{"n_kv_head": 1, "beta1": 0.9, "decay_fraction": 0.929, "steps": 7629}
Each number is 500 + 40 x the weight over the matrix's rms, rounded and kept within 0 to 999. Layers, rows and columns count from 0. Numbers have three digits each.

# gate: layer 2 MLP gate, 1280x640, rms 0.0338, rows 192-258, columns 256-319
# up: layer 2 MLP up, 1280x640, rms 0.0323, rows 192-258, columns 256-319
# down: layer 2 MLP down (transposed), 1280x640, rms 0.0277, rows 192-257, columns 256-319
gate192:565516457510491543530500474502474449542442486454494474490500507469455490532518502541446455505556495452520475494421471514436496535526453563515460425606503459456492499459494495494502458471581480
up192:517455528481474482502464533510569518503451520543503518451466534528477504517482473459476535530523459528459555529482439541546399510457484476568558523430526496485512470464517509542452520568494477
down192:518528518505539439531501535549533434532470511425523471500488566482448510500503472432507442532586478515497625517497492541466518479506491509560556477487490524472502484443429489473536527535549577
gate193:471513467518496526466469580447548476491462512462500540526518508424536493525551516564468487447487469502571454438470513523491462547453543497478500469466524509528579459505508451475496493477469483
up193:517497507473488474485522497522468497453502448499433558511478505498458510499527505479471432609517450450565446463541518473550545564513505470429492520476467541498491474457514540508507532533541458
down193:501534448503536509537460571521506494503555506528515548519524494525529498493446478476495517419495536511454490530474531516450469451498578509475564487467575470519539507523562447522525461482477509
gate194:488427504493516496487580467458540482507470513486551492545515464580488536498514518554416518489486501408534430483543489531456525500557556527542461479434485564456485476492474494565592510519534486
up194:463512476445486541508469554503472505461405528524516503493510568490480418519512489439562457516491445509538502542645546586494458485501524499488474433560509522535553512530551438489504474545444508
down194:464518571440493532571441532468512530492442522517494523447449488502532471571568443514559504395437448505523452488480520462417436545524476472541566525472511551524581503543555484420491481554588512
gate195:496474496447442554475481531451428437477515575574504556551473495475516483491515475584521530478555586444520501559482495537520499579474528467497544484539481517570534482464540481446507477555574540
up195:599493499490472480476512505485451568437493437458439495564536553503508585474535521533497485571475435574508501511468505526481542446478475589469438543434495589517535510561455522453492441535356471
down195:465527542473433481496534541480413438563505564517538526441465517485450399602456489555532507501488488495495487525501503535536527514516486467485494484572517497527550510487543525442498481544547523
gate196:489525495478426549536489496455548455523501384513537486416494476529511460448465493555517510476442506554506541485542521484515549498528534513480534399525464432486479436507489500552533445513452559
up196:486514519498511453470504446502551522563483554501472479540488481555488535552471538524517503572473490510552478521506487494440495462514495495489518526514507515506602493553521494524468484494466484
down196:480500495511570485474555508414452561519440474476487482506471497519453554554557444460567507494573455490545460490498504498481504548536507560560593468553458533501487477480471567522510530486522560
gate197:511459483560514494572564502454488479465486505526521440484485489513479518540521507538511493501469405476469450517475545443391497451530570507496459481526468523511503502552545510491532471459471569
up197:487513514487466460540544518540472464512487460533470441482502486514485449484451502527541486543546476517457482501518532505497458508477429465482521428557479477507482541437450491534480458507470608
down197:543500494529472516513426399456471513534514562550425486525572459535499478440533532519557500425460518481497507504498472504455489505468470458551496475497527431566479585564572493546463506522555512
gate198:480464471482477551524463462467461471496480485367413493533546511462496520526527567485485524582504500559476424558494535475504552439498528464482441471557478502499530544441509517518596485477466352
up198:424423457506467501522511496595404478464526582471471505530475517463548498532528462574494547497542532484533440543524562499516441509510532476534453491580509532506542499505476510462475569508539499
down198:490450396521533482466493402422482520540478511510449556559476522473507509453470519478497503487498534486481502514495479542461466495551482520522549504479573524419490538519455490525558489493476472
gate199:580464486522540541546477537542509474408575495512526507508467561489465540563517474483457520442485417506460514495501552544564470489452534553455504581488472456561478555426532494494468524477538505
up199:541464495511530574473463446506523508465540492565439550528492513488527494503460441531491541497499525553520517501496475571496509526514443560517545469418454494575492597510528534506479544514478534
down199:517477518551519539476492459456492476488466572498470537485462527455495532561472512500518432516507532513503472507576470538538540410528504506496520467471517460511482517464514507534507479528493502
gate200:545555550539450528512540465483582494454431521509489428564473515509501508480577476466540453461575523507471507529459535547470495443458500494552470545423517468443536472502453507537551516574485529
up200:491457438495473462539479448482498493500493372462441446508526518568494552496555462508526484547513518519503539537449430426488511539493507474464491498556483520587471524500423506549523487424497427
down200:505464461528491562497567559528479570533530562516524512546496536555444502532498491428510529429452515555523472459476511535514529549533469535508565454527550499536498501480429467474507506489552491
gate201:518527569482494483539501505491536536470444546540460498539517488488473442537541477469535498461492533516541461550513457508548574425445519538535531529484466478495491468458473390486523489554487476
up201:555452517499416632536428509535532620515428523458429573579467492552533452527506559466577512517506516472468517554508504573518493491459546440475495515459524475520513493520535478518505480552467492
down201:535474518475499534481586485473524513514452447477421422445524497476505503561545553514528483489467456517519524541517478450489522529492572578497540496473427466573548593478511557553551518461517510
gate202:444453557534509509425475507511508532546457525508511483453483503538478478491492447581479519482577547464467528550489426486446463569482515435560504452510512508552451519508525505495470450509495513
up202:570494547468486560501496518434449446468569535481453445552511487446505555481566484483513400581522570508485531510488579515556511444431463550484521506435495523467489529459500467470482562425455490
down202:441524478466470528474507524483494501491553529509515519536481524443503511438479507546552490481489528500499504459559531485528524485476493492481503485493447454530468516567504535518519467452512545
gate203:503455515519469463473545560533346545518419507526479516500491567528515474479550516591501503528474488509535523526561463444510512495442514432537537510487505461507578494544546451450536480483524483
up203:473521542528517471520497497402533481419535532530430523457473471497419479490546530452514491520569550461493498490487537529478509430506512498496477552506445541538454444448511478477494454477541501
down203:507479492503444474524418540544538518451499496553629491547452457475511462499506474459517504516516500528491444438524520518502501479560507487576510553513495535471539499485543543515551496538547491
gate204:525477486569481485517448517457508510517509532437563535568492464517565472548469587518569496523560541508507478405583506509532544463459548514496500448514603460500486517503484516530505513472492503
up204:509498517563552510463476564509611443485529430515515513505444399489475514535440420489495505397510516505547449513499497509518471546510491496501541510530465527521461519492509547514421518471563479
down204:471463517525450512385484491472525549552440419544531507518442480504568529470398457597523486503505475542534492432554462457461538516572470510499519510487494540444477494522488464494451584505486532
gate205:564541450484545480511495555507462503449478426523484465542477528451476467507581522552473508534473485561450473474473506474494449502441528516474547458606515463496593494562513487544549540450488452
up205:441481482452500547478444496505464531594541461479466550488488444504531515478452445551535541474557571514454478444520436515535496517449488461460435527479463557553478475468481487440492519545498535
down205:510527470477498484545429456481469508487499479478514526485458439480449479481524469460500469514459515502458521457521507520475442532490490480453516523504592476488495465572576482439546491469538532
gate206:435485470486543510552444510536538518438504448531521425504392515553499502516535531464447443524468446555516496483481533486504505511488560517451588511557464516395570514479543522447582584493464490
up206:520538431395517542610522469523482407520513473439493462517508491404443478557589404491487561494415516525509580461426567448416580542518499471489468491483493473517537525515512570540551531589533524
down206:544517509518481508485515496512438499547493500446572499497500500512574581517464530497528517494552403579569489443518428525467498565514501526524446531553443447467517448485522440503487461498485496
gate207:605464456522524505497532375519483491524493466531537474551515531525504534498454533497502572533468458459462465445467539512445553530543437522470503451493471471512511520496472516473450488502538513
up207:525495517458493557509468518488439505552570493513466470506460487505560519502455512465472490501497468545526430506500456620548484512438468509479522523495473494497544512571542456525442517593460528
down207:509508444553518492516546515502512501501525555464463438553525474513502640476454523471505461519593526543476545491444466489544507411456504466461565487501513527519522532415551500449508539374437480
gate208:561561474529536501537451514520503485532572487509487499496446476495445460577481526504460479524494483509554512528532471475502479525515523551461502451470582509520516455486480510446468445544492491
up208:505487490513391459460511520546535551514495444482496494473557568550450537451539549448506482506485533552472535486505522481479543478534533551508526514578518450467461500546535449470419556539528519
down208:496471481463465500501488467501543519516493521466511529433555530536491530438489544493477455529500494516501549536497497513524567480575508520521481554498449504491519474472432467537529564517529506
gate209:531487476463449542484538470546503449468505542484583493463502477471528491542495466490502479548515518454457474544571479521473546477488449563528586573482465490461495474466488564461467501563527506
up209:473480519468541492435484530428520608499428577518442516490482510501530481496427468532412541506518560475503568611535471489523497454518468483482490488521494585513493541555484485547550510490489488
down209:533549520541520500623531504445449581407503471470484473455597498502503537466450501512557543448463474614532419517450519536545524457508499524540528491556522569433516486491525527476488509469537427
gate210:553480504492526536446483592511442530509492522435500470574573499523528507530559543545455465424485597518471534537553449574511487470438461496496541440501482497481518468465497495545434503459554471
up210:490487510517502540479596495559521496544565501494537513488490538469542498498447516518459520508533487556465530434466521512551434487476435487518566446515519520476496526464516563428493549398531447
down210:451465559486496481458453507525613534393489489443487482513490495519495498494483508487512537548516527524498512448492455469489454454469446529498525463519468519555434456513469523561508486535488413
gate211:521455528470480531555516478637569464536514451459563480513476442531478535537497545523449489514467509545518512453460586479497449514449515517496548476463569519396559542570441431449455460526458525
up211:543566522457463416581446457519550480481510508413487459482492469469534503528391530435439468444458530493593506442471586445556408528412477523469436493516535513461556462474509384555498425616452561
down211:467526528494475475552480490512513498541466538460421480508508510471549516479573520520531538444468469564515543486517502475565503486497474526494446450468560509471513462438499437484550492561475572
gate212:501524468525571479477533470527509455527502467486488409458505480594526442527478566539527576503481491472511480453494476500499460551472547536508587582438497451476483497486564549511498553524461429
up212:444491557528493415440454567510481467572521526494538586533499480535557465465529493490529508465502513440584438511478519513508543452507464575537555504544462458559498523494502535428473595484599572
down212:489440483566489504478612542500475465465467480558491448480421530526534523476525574455502523514492562498551480498459535556464461486456515569520574605466497544556478513479536481539507537461530513
gate213:530497501469496576464464510461549502496490441500516406516366477523433482551543437481429518515507447530469441560539582577425516468515507495481584533498483464501508537519539502508501455414480468
up213:539490484532512585510466469476487490520539438503534525546493434491463535552494531520484500539551497472516450469519486475521525592500527586524509521426517501454482561467452482543417466467519529
down213:526522499487513475543471542456464521474507552507537449527550456467496483526541463476522508471555613434528454513451456477505467522456536527519493543472498470473557506482543565469521561524494456
gate214:540546528431471519479578534470513506491497461520487472587440532531539508551540567552439496539512502499561554460495460434470451497526405510535518520476435449514552523529469538557449501480544431
up214:536447470533546474486552560487481503583514424494534461484528473490484560525484488487546478462505503559537482545555462545502495605485523519527583483509428447512434471514514466511513456487532526
down214:442513526463460496478532551495568484512448523547512512511425550471544370488524485481569551554451502526509559524548365463528480509436458506552468437583442534511505518520460484527462545464525471
gate215:522425491446496497442447531465492508505487460543486525482483456494521535508521501458449514531438507538538546495512504474488450495474525508553499455527495466502523498526492495469506545513473485
up215:464458414420479446487537543508426442505562462508528528555508533494525555455540500530523483500430505467501489503511556569424489559514521469492475561517452513448540515416485489473529440539519513
down215:454498501522524498580517515469509544457482518428435547568520461466473463520540521489481433553469520521555552491507525467512486456520529543521524524489474447504539472512488473444508482486572484
gate216:473539523598478472450400567526515491462554532564480538528491593525479551501557517529473446518520507517451440476496507522477512523540494524541506504519516499527539524429497549479489541542446539
up216:548548468508547585541516450451579518484562486424557475544440536599489543443564536496479550440532499525481569423463496518509513450524439463569503552554531496524437508566430509526428414479474560
down216:473498504538540430553593479602472511591490502450472560481500486517483455535500470429498544501454506515476485535491454461533448529443538576452436408505590495503462478487489476514548460505514423
gate217:510467490491535438515580512404404534439531478476520486523521574463533495524544532470462477476518421503544555463488567453483467557577547517519507551447440445537534453485498476483605553432531506
up217:608517506479499474461495480516525486457508525441481591517427482560496485531418507444500493545475599578505498547544543488541553472477504523481420505494460532540464448455494551508543449526520474
down217:496539488479439526495512504526533504535486576521508456484425573570481549465540456495487568542461477502524554555473553456506511517559565469521401549493461519478458460558541504544528475515493443
gate218:512440502457535500492555493537542515417476475473521441442465546516457431492535516515534493518533438524478526368435499491533514515488532479538483467537507447442499517525542503414526584451550439
up218:430480406469467513521541564425461497503495528550501488529520508484546518488572515551563415426497518505556477495491488553493451470533467497529484591501491477445499520462538520392468450429480521
down218:472484424493573446514535500481554460523529514506464458435512455505507400520465500455543532455539487519451540510427481469521454499471467481509482531461565492504514453498474510448561568465531471
gate219:468453529516473579471465529532490514525518468500521446532513455465426555539502493538497460530520542533542444539566490506522508552601488514538476464502512475498515452467507511470482433483526493
up219:512494462467493464549494448443518521515542490519496525480490478419450507488431515435456491526496437468473505467488424565488477490514510509514490476558533546444450499473435478516473493581530525
down219:489422474494534491503464482453473452601411448510538540512487473483459544420492550466424470490587475557528496492529475500472570489538469564521463453517473516527434510525465545509516488548445492
gate220:459492546482479510520496493499517509574505467535534446574479421514432546519469528479480531528487542413514494540489455468535498508459503495465540560523490582542516483490545431522502481557472448
up220:472511485410559478467452536453516491473487501494552471480514465511542549530409509514505503500539446512466570485468476497557472423439529508555521522515491512521499477495497437443516483462466475
down220:458553486470536497422520437522466476452507502496513555486537497505487504545553400534458524468492549500503555519514377501426470525527497507504475484460513552539459473507498538576501447565559563
gate221:526551451474520467490551509452534460538494502494486510569510436517553497556505569495495426515477541447537504541530516521487510471560533498450484464529504519473484436419485465551494548554507499
up221:480495477449484515525528537485529518461554549489460515477460418496533531464495559518439399567521442490511499510580504452553517434499508529472557536568566474519501438523551485455472488525444501
down221:482509486490539477458577494456539548498560497412470536419502557500488448482449559500495499547532483474449455476534537482523507430547489495544483535564459475437477482508517530476533469476495404
gate222:499532536549466517470466544545466483499436499497560396518482528574452565521553569540444480491443576588481479495498491508457541467457558581505464453517545389427538586542528486529515486519543470
up222:508518541532544549502516487473510534515520490575475414469514493489458580433548483507437496477475492456464519539502439513538507509510536494460432480536504509521536507415521542452552480500509518
down222:513505514482443485441454469491480519493455542425523464491514441464522540449462510481491569469453500496510541455508532454397507529472492506487493589457554520554460511489504477528457470534548502
gate223:516504435543410497449551523449493440570553444528469535514568531509488512515521532451419496502474514496479477468539529445481536509506459464546540504408440479556475509576538498526491466596466504
up223:459529452510531492482494570485530518504463505527483444501524515467448431478472451453459574517468519489543499568525571535463522510521528454443554564508410503504473508459462511403525517521509476
down223:494476516468513552440534513565512439453512483503555487389507508464477556489470424424479494416501503535458459510525493570492523450513543480596571496457484500522514509518487518539434433530428452
gate224:543473525462563611518479493461474464516570494507505570508509534535465524458478533549457540458483517518484502467528429448535476538495503488458537557422511516549502495530497560471465540550527421
up224:525535507523463486543545517530524539460459542568483537488536489540507505486472563562466535507475550560480513453558536565480525518441506481467463500472479491458593536424526503483519493535502458
down224:514536442463558463483516544452548455444513514507513538458522508460471487545561538500493563535508452438565428526511505542510543480512460441557556480468437486427517590508555476498538530540509462
gate225:572532547493484499471571570481481457432517473538467530421521561489427557525537495533492532540503495449469488449510507544470499484509472492540474495526429498579492448531443502401452533446523412
up225:446454524508461489500465459465490487464466412441518532573512507593490491434496481421506494520464499516477476433554544441508475480533474507481530490484525599428487555515542528520486478495481511
down225:513496547546503498446566489486455469461520515538497542486520550492408504551472458485434494564505513547460492496501543497524498514511435492549493487579447523525435561522547502446471503508501429
gate226:533504539478454432430425484588408458502552468496519498592545444505470446481518611511490522530412517475494512526486503544516522503467453500421568510497524465468556510481485521435401544481456508
up226:507496460560612478464520477510407553611444525528512499465523536513485516528471455441548527510484552429482469465568545467583464511513453538474493494445537518582517479539506467536495534480512567
down226:508522525513489425527535455509581493514501501452513543461580468497505514549482424487582513535509551573532453533528485530490543515471427528473489495519402519486505553574502432476484525486473499
gate227:483472464532497517510453539511520446485481468451586510505545583582462485447491486494560471438491461476465570442549467512547538502453557487467531483420452501504520503513442543498499495561456508
up227:538503468543548490414515511530520496448504405501537406518511487476613446506482493486467509484506471506503545478491431467466476465490487515505468502479567525503465539521471472488508548390507467
down227:524523504509472451540421455538467576447476517517481478479469519491426491420488559438514535429467492462504486523571557439510471524517541453467515503541609567512493480495537459492481488483441440
gate228:445488500516437477522505440375389480536585523462492515548475562520510523424497535551505535445531510552502480511496508544556492554487463496474462482519533485459532453528546546531600443545568502
up228:525462455562512438509471483505470508496463542458487499462463466539510542483518488530487482539534461500504474495496525448477413453509522448546505563507544531493479570502447480540482554559475526
down228:601493437492444489477535524459479555458485497503497508500457516536504461585478524540548540427504492552503544490535482468496481488526477477499460515514511508471536487529502543511584455553521517
gate229:462410495465520580459444502512434533506561514535479463424459579492480421450537462428487434475530536543516452475479510476492515530589540530553531446476500435446452526541478491482550495469467507
up229:577505456485506522468527546544537473521495494501468522571492482477468528517452525399556452545507467482533455546552497430528534478475537498495480435532483459489525484513517514427422518546442495
down229:458430520458522462515461527513415460484520501495580495488448399520611548513475489471501435532554557469566448498546487467548479429492468523517403494518520461448480449530489560502487491497464494
gate230:464549535518522535526507525530526472442548501493498560522520488511520485551466494521520567474506520578475484486507542611503501483505473500528535550578516423509491533438480513506543486444554493
up230:439537507477491526452522459496500475553448441455507497518495502509477464519528441495490491480444526559544546582528548564461448543551515479498494493466523468472472488518552469489489485549476622
down230:494589485530499464506522477510537460501559518511508445489419529494483542480512465509528508536505519507542467488531448459431556517468463439504532547495484471444530437492467483543465515501554521
gate231:499460468494483450456606501510503471469476549478425440490572520456489516501522439492495597533426476495515531551490556496562532494503473451543471548493524507554490583516510534442517522512549444
up231:429458506501432504415455523411480462510515524544566578556453534491491459556483488532562443527597540493459495464529559421435490463482422507432478498456471470442548475428497547505520437463512496
down231:443519465535407526507450484479537500553573511518510525518509587426517508550510515519525481385499480463556548474471541498452474518448492486536442471555569500547493532526463538411470518547499508
gate232:570448545502533497438482581437540455514508562547483576429483513552487461452553479466490486513590480454495441476486571459530483564483439486545479478551506577496464456569465497445501458625495473
up232:518410489578415440488502523492537530443455487473510479500519524557399499469471447577445470520508517551411449432562436535475529517485542496555505533558589543529521492401437516505416478446523548
down232:574541486503474449559536502571427490475512589464531566418544464469541573450507510445522501492540493534412458458513568511507463598515494467463516468549488515547485405512508505509561485525521461
gate233:571459498555544491509505487531500503464507538476466536506482433560515552540425428518508494553491518431511455531543525443478488442547441490451499551542411549439496505549523508461454426564564485
up233:533533476534556563499478590498529476475504496440433452539498472455454486557459486518473517479484509485563485485499495512482538473494442507433434457645496455599520549518500526526489510442499457
down233:543480569484593516484465532466526543488537553577447447571530466502523486598453446469455451515540468483485489452452465473456470469516510539470534476492494514602454533431487562529499472458459533
gate234:572458459480478497491510518462466476534422514504481443501515475530483499546511435504497524517475543474539511502481485504510483543496524457495550485440500514454506571489490484441552492505506486
up234:448562556427474496534441479564459513466479502508557504579538533508433417487529522471491493565482528340509489583475512556501509530565424475539466496468517469500467490505439561511490516532451505
down234:544518456516553543497444483492531523521473503483423471488491534503506556482500551505500462531508521536531501467455547512520520435558437477523504447477509501469499510540446544550437549448549591
gate235:528450493575541507495484505543466563534458529482491494476570495524456440597491516499475496488467527557494457457514416431462542485519504499509423563501501455440490526600471442524495500525507527
up235:500513510538454476498483492461486492405508504534480519510492503509474528426516441533509513520464437516473476509504538512488552492543545442476482497504567529471498494420531534501534521510490524
down235:513555527485516512516551565426439483483516530432564528464539516553501533443559533551505503532552469526526508529550516551504488538443460494488454437523483504463489482534519545524524432467521450
gate236:503519508448495527477518441544569470535473540446505465529498469481498483553467555428520453441485516511543555516579501407487496559519457506489520436415515487544527526529465515510518495501444512
up236:489515527409485510533516516552539479506533489455444489516491507536541475523502429475531540456425444428476537520520530527527515528475543463588471577474499460501538506460465561446451489419474540
down236:494539538457492510507495567462559524527523571469463430497444527536521515440515459490452507525534531418549504433442543495483482542491504492550518543469481430444472506529439479473540517474540534
gate237:501488501497495519494481518513518483414500494527428520481595555487465514528530535461525523551530493473515507569522496473492493569489510472542551513538452543519515446512501472446516595554520534
up237:558552487553524440493464604449454469540446507487530531528463538494472477428566478428466548602403514461534479471458504495519414507414469511497511466525482394499501543509499535533446490559472492
down237:500506571499459541479512534538487526479485507525492500526536476550512416502494524468479476496456520480517564487551515420516474454600476492459455526481466520566463461521496515547480482409483485
gate238:513535469516480471484524558496519391393554492561508455494557525535484419532467563523448524414531522537535499525490413556494489540547483503472528569514454470482582613495478560600491518543498460
up238:482486521457413437533475431473501533480574577459510477536458476451520454482435551437499455531438505453524501443541511503424487560556488469470500549569478422508512503490562479481523451537543530
down238:556565508561434491619519559539490523550521510568462564513449512460467480536429460501488544553525472484511512527472515579541518421532562557450487494572459470536428518484465546465512478458545554
gate239:359492448455502477507532565557440444560551530489500498571497476453521490533532530551483535506544479528533546505545521417513604497482429563500471490477492486524453490521539533492471510452508487
up239:556440532531438528487492509511512526472511573512544434513470617483583509534493489555465470514535431481546489426430504517484521559508476485453516485541512544461562453508427571464487529577449499
down239:406500526482486508536480503467549492524554520504509467541484537496591554468568532540444458460483505500490481484443402520538549473584469508499586458475513550459486508509462599463484533476466477
gate240:547543488450503453442524515565485469481455474515590485529481530528474505470486491517486524435442434539499486450511522466463456413411472501480470498528416433476475472505472469452540517514438491
up240:475573458447548532492402563586516485421548549504488435500535494480507538535453518489523482523435452563459539514445528524505409585503418543471497515505553523510542496523433496488439465491480489
down240:483475467532520548428541434500504507472537505475506549473568497533525580466562530481467474486506513492554481535570469503560488512488568562524504508530580448455522516457497520463517475490547518
gate241:559500456500483491482542513478526514455449484523459520492495476462596395500458536560480514486586540428463480407489490419472557539561499433527502472483496503506477489509477462447533504505543463
up241:547424522453512533449488526506507566501480466446457484530549501480528486451543575507553456500519505618573602506522543480512490531527476445481534510521475514548543400574485523574436516518482577
down241:494539534538482496532469441531518549479532466505520513504502507485468550496550543480520497530512439511464519509428516463570507464481477487482413504531477519485510480496501479530575497433499537
gate242:473491520455531509473467427486540501528468441474431489529533454457532521535522492561476529546546504452484491513528460444500520465549485569568512460481500566510445468544471550487547497475469474
up242:510438508516537444458478477480459504473501532457574478571479484484509527486555447546496477513497475506443544406483490490475499452519484515533460467459479504504553479514498467489516489553539482
down242:502448500474489478458556524497475503450562504490487471501496528467516509428498530527481439521504486542450510467505428541480421504515557461556526515533422499487517520516530542529467498532502527
gate243:448472456501541486522484478479478496513578596502462463476450496480452461512488535492523476501479483488476555486504484431476538538456498564515454473508522467495489381452492560525461479561407469
up243:494515508523532496453466448588565495556518506531580555585469534512455493478405485494489449514509523527474489393502495548545529419513472513575509458492466525538490537485497530454480491566526466
down243:496460488481506484464540575484450522527519640480488517483489544436459443523529566520506485574518505474471532497516513445487562569453456605519501527548471455484477416511520520527424470561463495
gate244:561461523454452582531461509456549525609490539501583513516451462532528468540490561398527480588517516533466458547559480471519558563522551513537422479523522465509438448477450466512445435501544477
up244:548503450459522545565485499514447535510558487499523437515468492564472505528488527510530453476498496450462453516483571559481483459501478455510504470541496537519550480521511461498493533540536484
down244:530536432507425463471437494509502364481533463606522416578513503475485532498451549472464473510544592466546476483548440572416549562504494514526516505519473504522518488484502544532530510519467477
gate245:475505516574493495534486559510509538469517465469470515451457469566512532475529528500468486460438462512557505465473522520448551476598546541532550475496505528379518559566520489515536598548482495
up245:538499550480487476470501538514535503516497491546473451510392470595428523490449502499445494470429557521507501500496531543482502461428555514525487476488513431473533513511496502565510494554437491
down245:558458507474489499472485475487482557417505449514480577544515442551474524531494511470496561524457480458544522488481520523468451492532555498532470512469560493487478529546506447447558550589559475
gate246:516531471505517531493541485501558494526524566461539517493526545499491462532513466460528488573479488503459559511479500505412447472486506500558510456516540524454509497496524536537502548498508517
up246:473479528492535393465473574522451467514501536559520477438468530486498463569501506535458498496516454413550433440527529475459512516510477464484529576445471506469469523536517477485470465503482532
down246:538475588460533469497528498534540483493484511572452449502540471543485528524453451502507557482464442452433551503529501505472544476582492522462542472542465507499517525485602530547568491570501509
gate247:534526513513471603496456571564446475500452540489535462447510472520534488546509491502508478553522522469499471496481410487524472459493493468477525547560531519521505481440447530499484567565435474
up247:479529563523549563519524507502444443552449473501551534464517495462502499503432451491525454463531523555511507482462521436536535511578480503480464484498528563507502497476538520576471570536466497
down247:488534526577582533528542407531490544522492553481506536514527487491540435458487517512516531526507471468485531481489447563433461444500523431479522582533485484540506492516505535474496525527542464
gate248:505504527518523434584434506510478512488518433446563445457429467486430490527451551448536501525469438514529496440486515488510488556538484532464514523540550463434527497495542429472510419446463538
up248:558493592487562528509569409517497565491538452536526510538486543517587516520529568503461474532500517520558589467516513547469494471462507529465539568493485471428537504450487470488492532526539454
down248:460489540484518536553552453484489500495451494554529488544481463557490440451475518487527440459469553482496506517558489527409508487588567475470503501533485521535502475477499492493449469490459517
gate249:511552508487511501529525544545435517495487502428527499561487480490483537497485490540530479499479566532557466529540498464495444566497521501540529479448512506568503453561491456479537493544526423
up249:580515471502459553513534492526512473479482473513490544537450468577547461512509450468478480512484493537487483506485562535488511494432549415454469541576507521566491521504586535531481415450454565
down249:440454546488475500461498532502464526571460555493587555465542432475523477395489484514462539502567543508541507420473487498551451503593525480553530517490497487528514518531490473437494499453522540
gate250:504473463534538480498537488497438539529486516513434449446456561469476485515503514489431456476543497574622550469514466458428552571521468469488453497554522518477544498528517482463531533490535459
up250:501487549546521515502497445476601532458533470493510510480490568483456538480533499488457518492472532440497484423512477537484518524489523552529500486585510546508572506467466526525499484571471484
down250:477480507553443493566565526584493487517481459522490512517497510591459471460513398488551579461512526465463493443508520567507467474454486510439472526463448531477549577525492493503499508461454500
gate251:512500462529519471512531566494555461505560477484540482544519499580478509551521573512450477473497521511558494513435559516518418545451513481508493479503499459515511478427516534496447521421615535
up251:520485506471497533453556403458498530502535455469481470487518504535456491502462450537463462516541531490476443498460497488434507428496478474522505497559456525455469507566507523515518517523602476
down251:458512481511535389555547535460542524505432530483518507464509508566496442505435600520513468505489520436478476570487546520458519484550503481449476421491559504526457457503571412522481492439533490
gate252:524506477621526477498456556475542456540435450508461514549460495580474608488531515463567515548445520586440452479532566465549528475477494513532522530487502449491493506544533435501550537463528510
up252:403514498477539506551500491518495450492593487420517443511501555494532517520518489551540519496545504495518541452545463514525491513542564467437477453554449490544491451508531533473486502505499529
down252:536529561461457496491494580498469454477568509504497458485455515554514564470458543538443487440520565492508532412514530522487552525516511481492527527455512474566578505479471518533489454532503545
gate253:460533536591489456525465548440472559453596479596572508545504521519479431484500503595603504447557527513509447480535483492610561463515473479412507503598507453495472475442496501476565470511530463
up253:481456521459490582563508568551601521497467574421528510437490428507573454566507542530534467543401504470495532512497460477512492547515518515558546450537478516491514466540532481493433498438505524
down253:518486493521512485441470495503517479457590457504443505427447486543454500504482483510481504483477499541481486460558446488580522424473502476514502465466585502561524455467481494438476496489517510
gate254:524454479493500407572554438426504417477458405493461457461518546471541570521451473530536450504508496445521447492495505493468474444436458521535505507420515520455470467504511447526461481479480483
up254:478522503464480563489541516408495478468508517477508493497492396485450476460423570540578516481505445437458527430490467426487495528467483563495497477486536418488485434537510488493523569490614516
down254:486543472503491517535498494447549502541480534515510521521516486525476469461514488464471472612564546519490506489476533462511478473517476553444461535498563499435442580570522435481526500518509526
gate255:456488446542507537496483480560494508485468534485538484516480495431519476555674467568512579532464485536525497495452521503437515419465487486556502498462492494455499537490478523562548525508497531
up255:496441534526496487490580515539526429523550466506540502517493484512481482468477560522452472507518542484533484499495514471443491524552505581471491488434593473519518544501492572503474435515504462
down255:451469504494554538571486472539498501532526425586491472521509547485444512548471481521469543498427522450478473560397509488463517485478537528533464459492451510544457462494556488541474527520534525
gate256:458486487463474583556576492523509469514503432432464427499493499494379522528475498469522596593464604524631466602459485446498440512501562493442493495482528437530465487456557498507505532422565446
up256:587466479508510441569544488489483605487444462541484477488583529523525488505542473496467469449460424500495433419532504468501491463531549490513436472493465562459489411482472463453453559548456536
down256:479513525456511474479513453533538491486461539506555471578491536538519402490499511562489517509499543526398497466475493521508443418482456484368585500444535444535511529483515538472466486512486488
gate257:538497535476492523502484505544533474543570380472510512534484521487447465555515512524503500504486530517498476513511508569510487490521561553525472433494543515524467450411517486406528481441496517
up257:501463526479455575496494500538475454530552415453544519538484551476524468504480495531508432465509497547576458564459533451479491538473536529457529525477514528482487507471534477499517431488570491
down257:485512469520508554427457505444489471476461487509508487498508491550527516537530526532484527529472511483565465466471511471520491529518522463542568536534505456508463480454462487552541494541521498
gate258:527531425431465500483519508520588479543540568501542540518450500525484464418477557557411525454469529467477504484549465532526563490510495459496536547557490455513487505542482494503513458526603518
up258:495508433609535546477558498559532441590510554512560456501527572466531389456525545517395576476441505549440483546523525515544458555536464513438490476498519467409507517488519452538506549514491522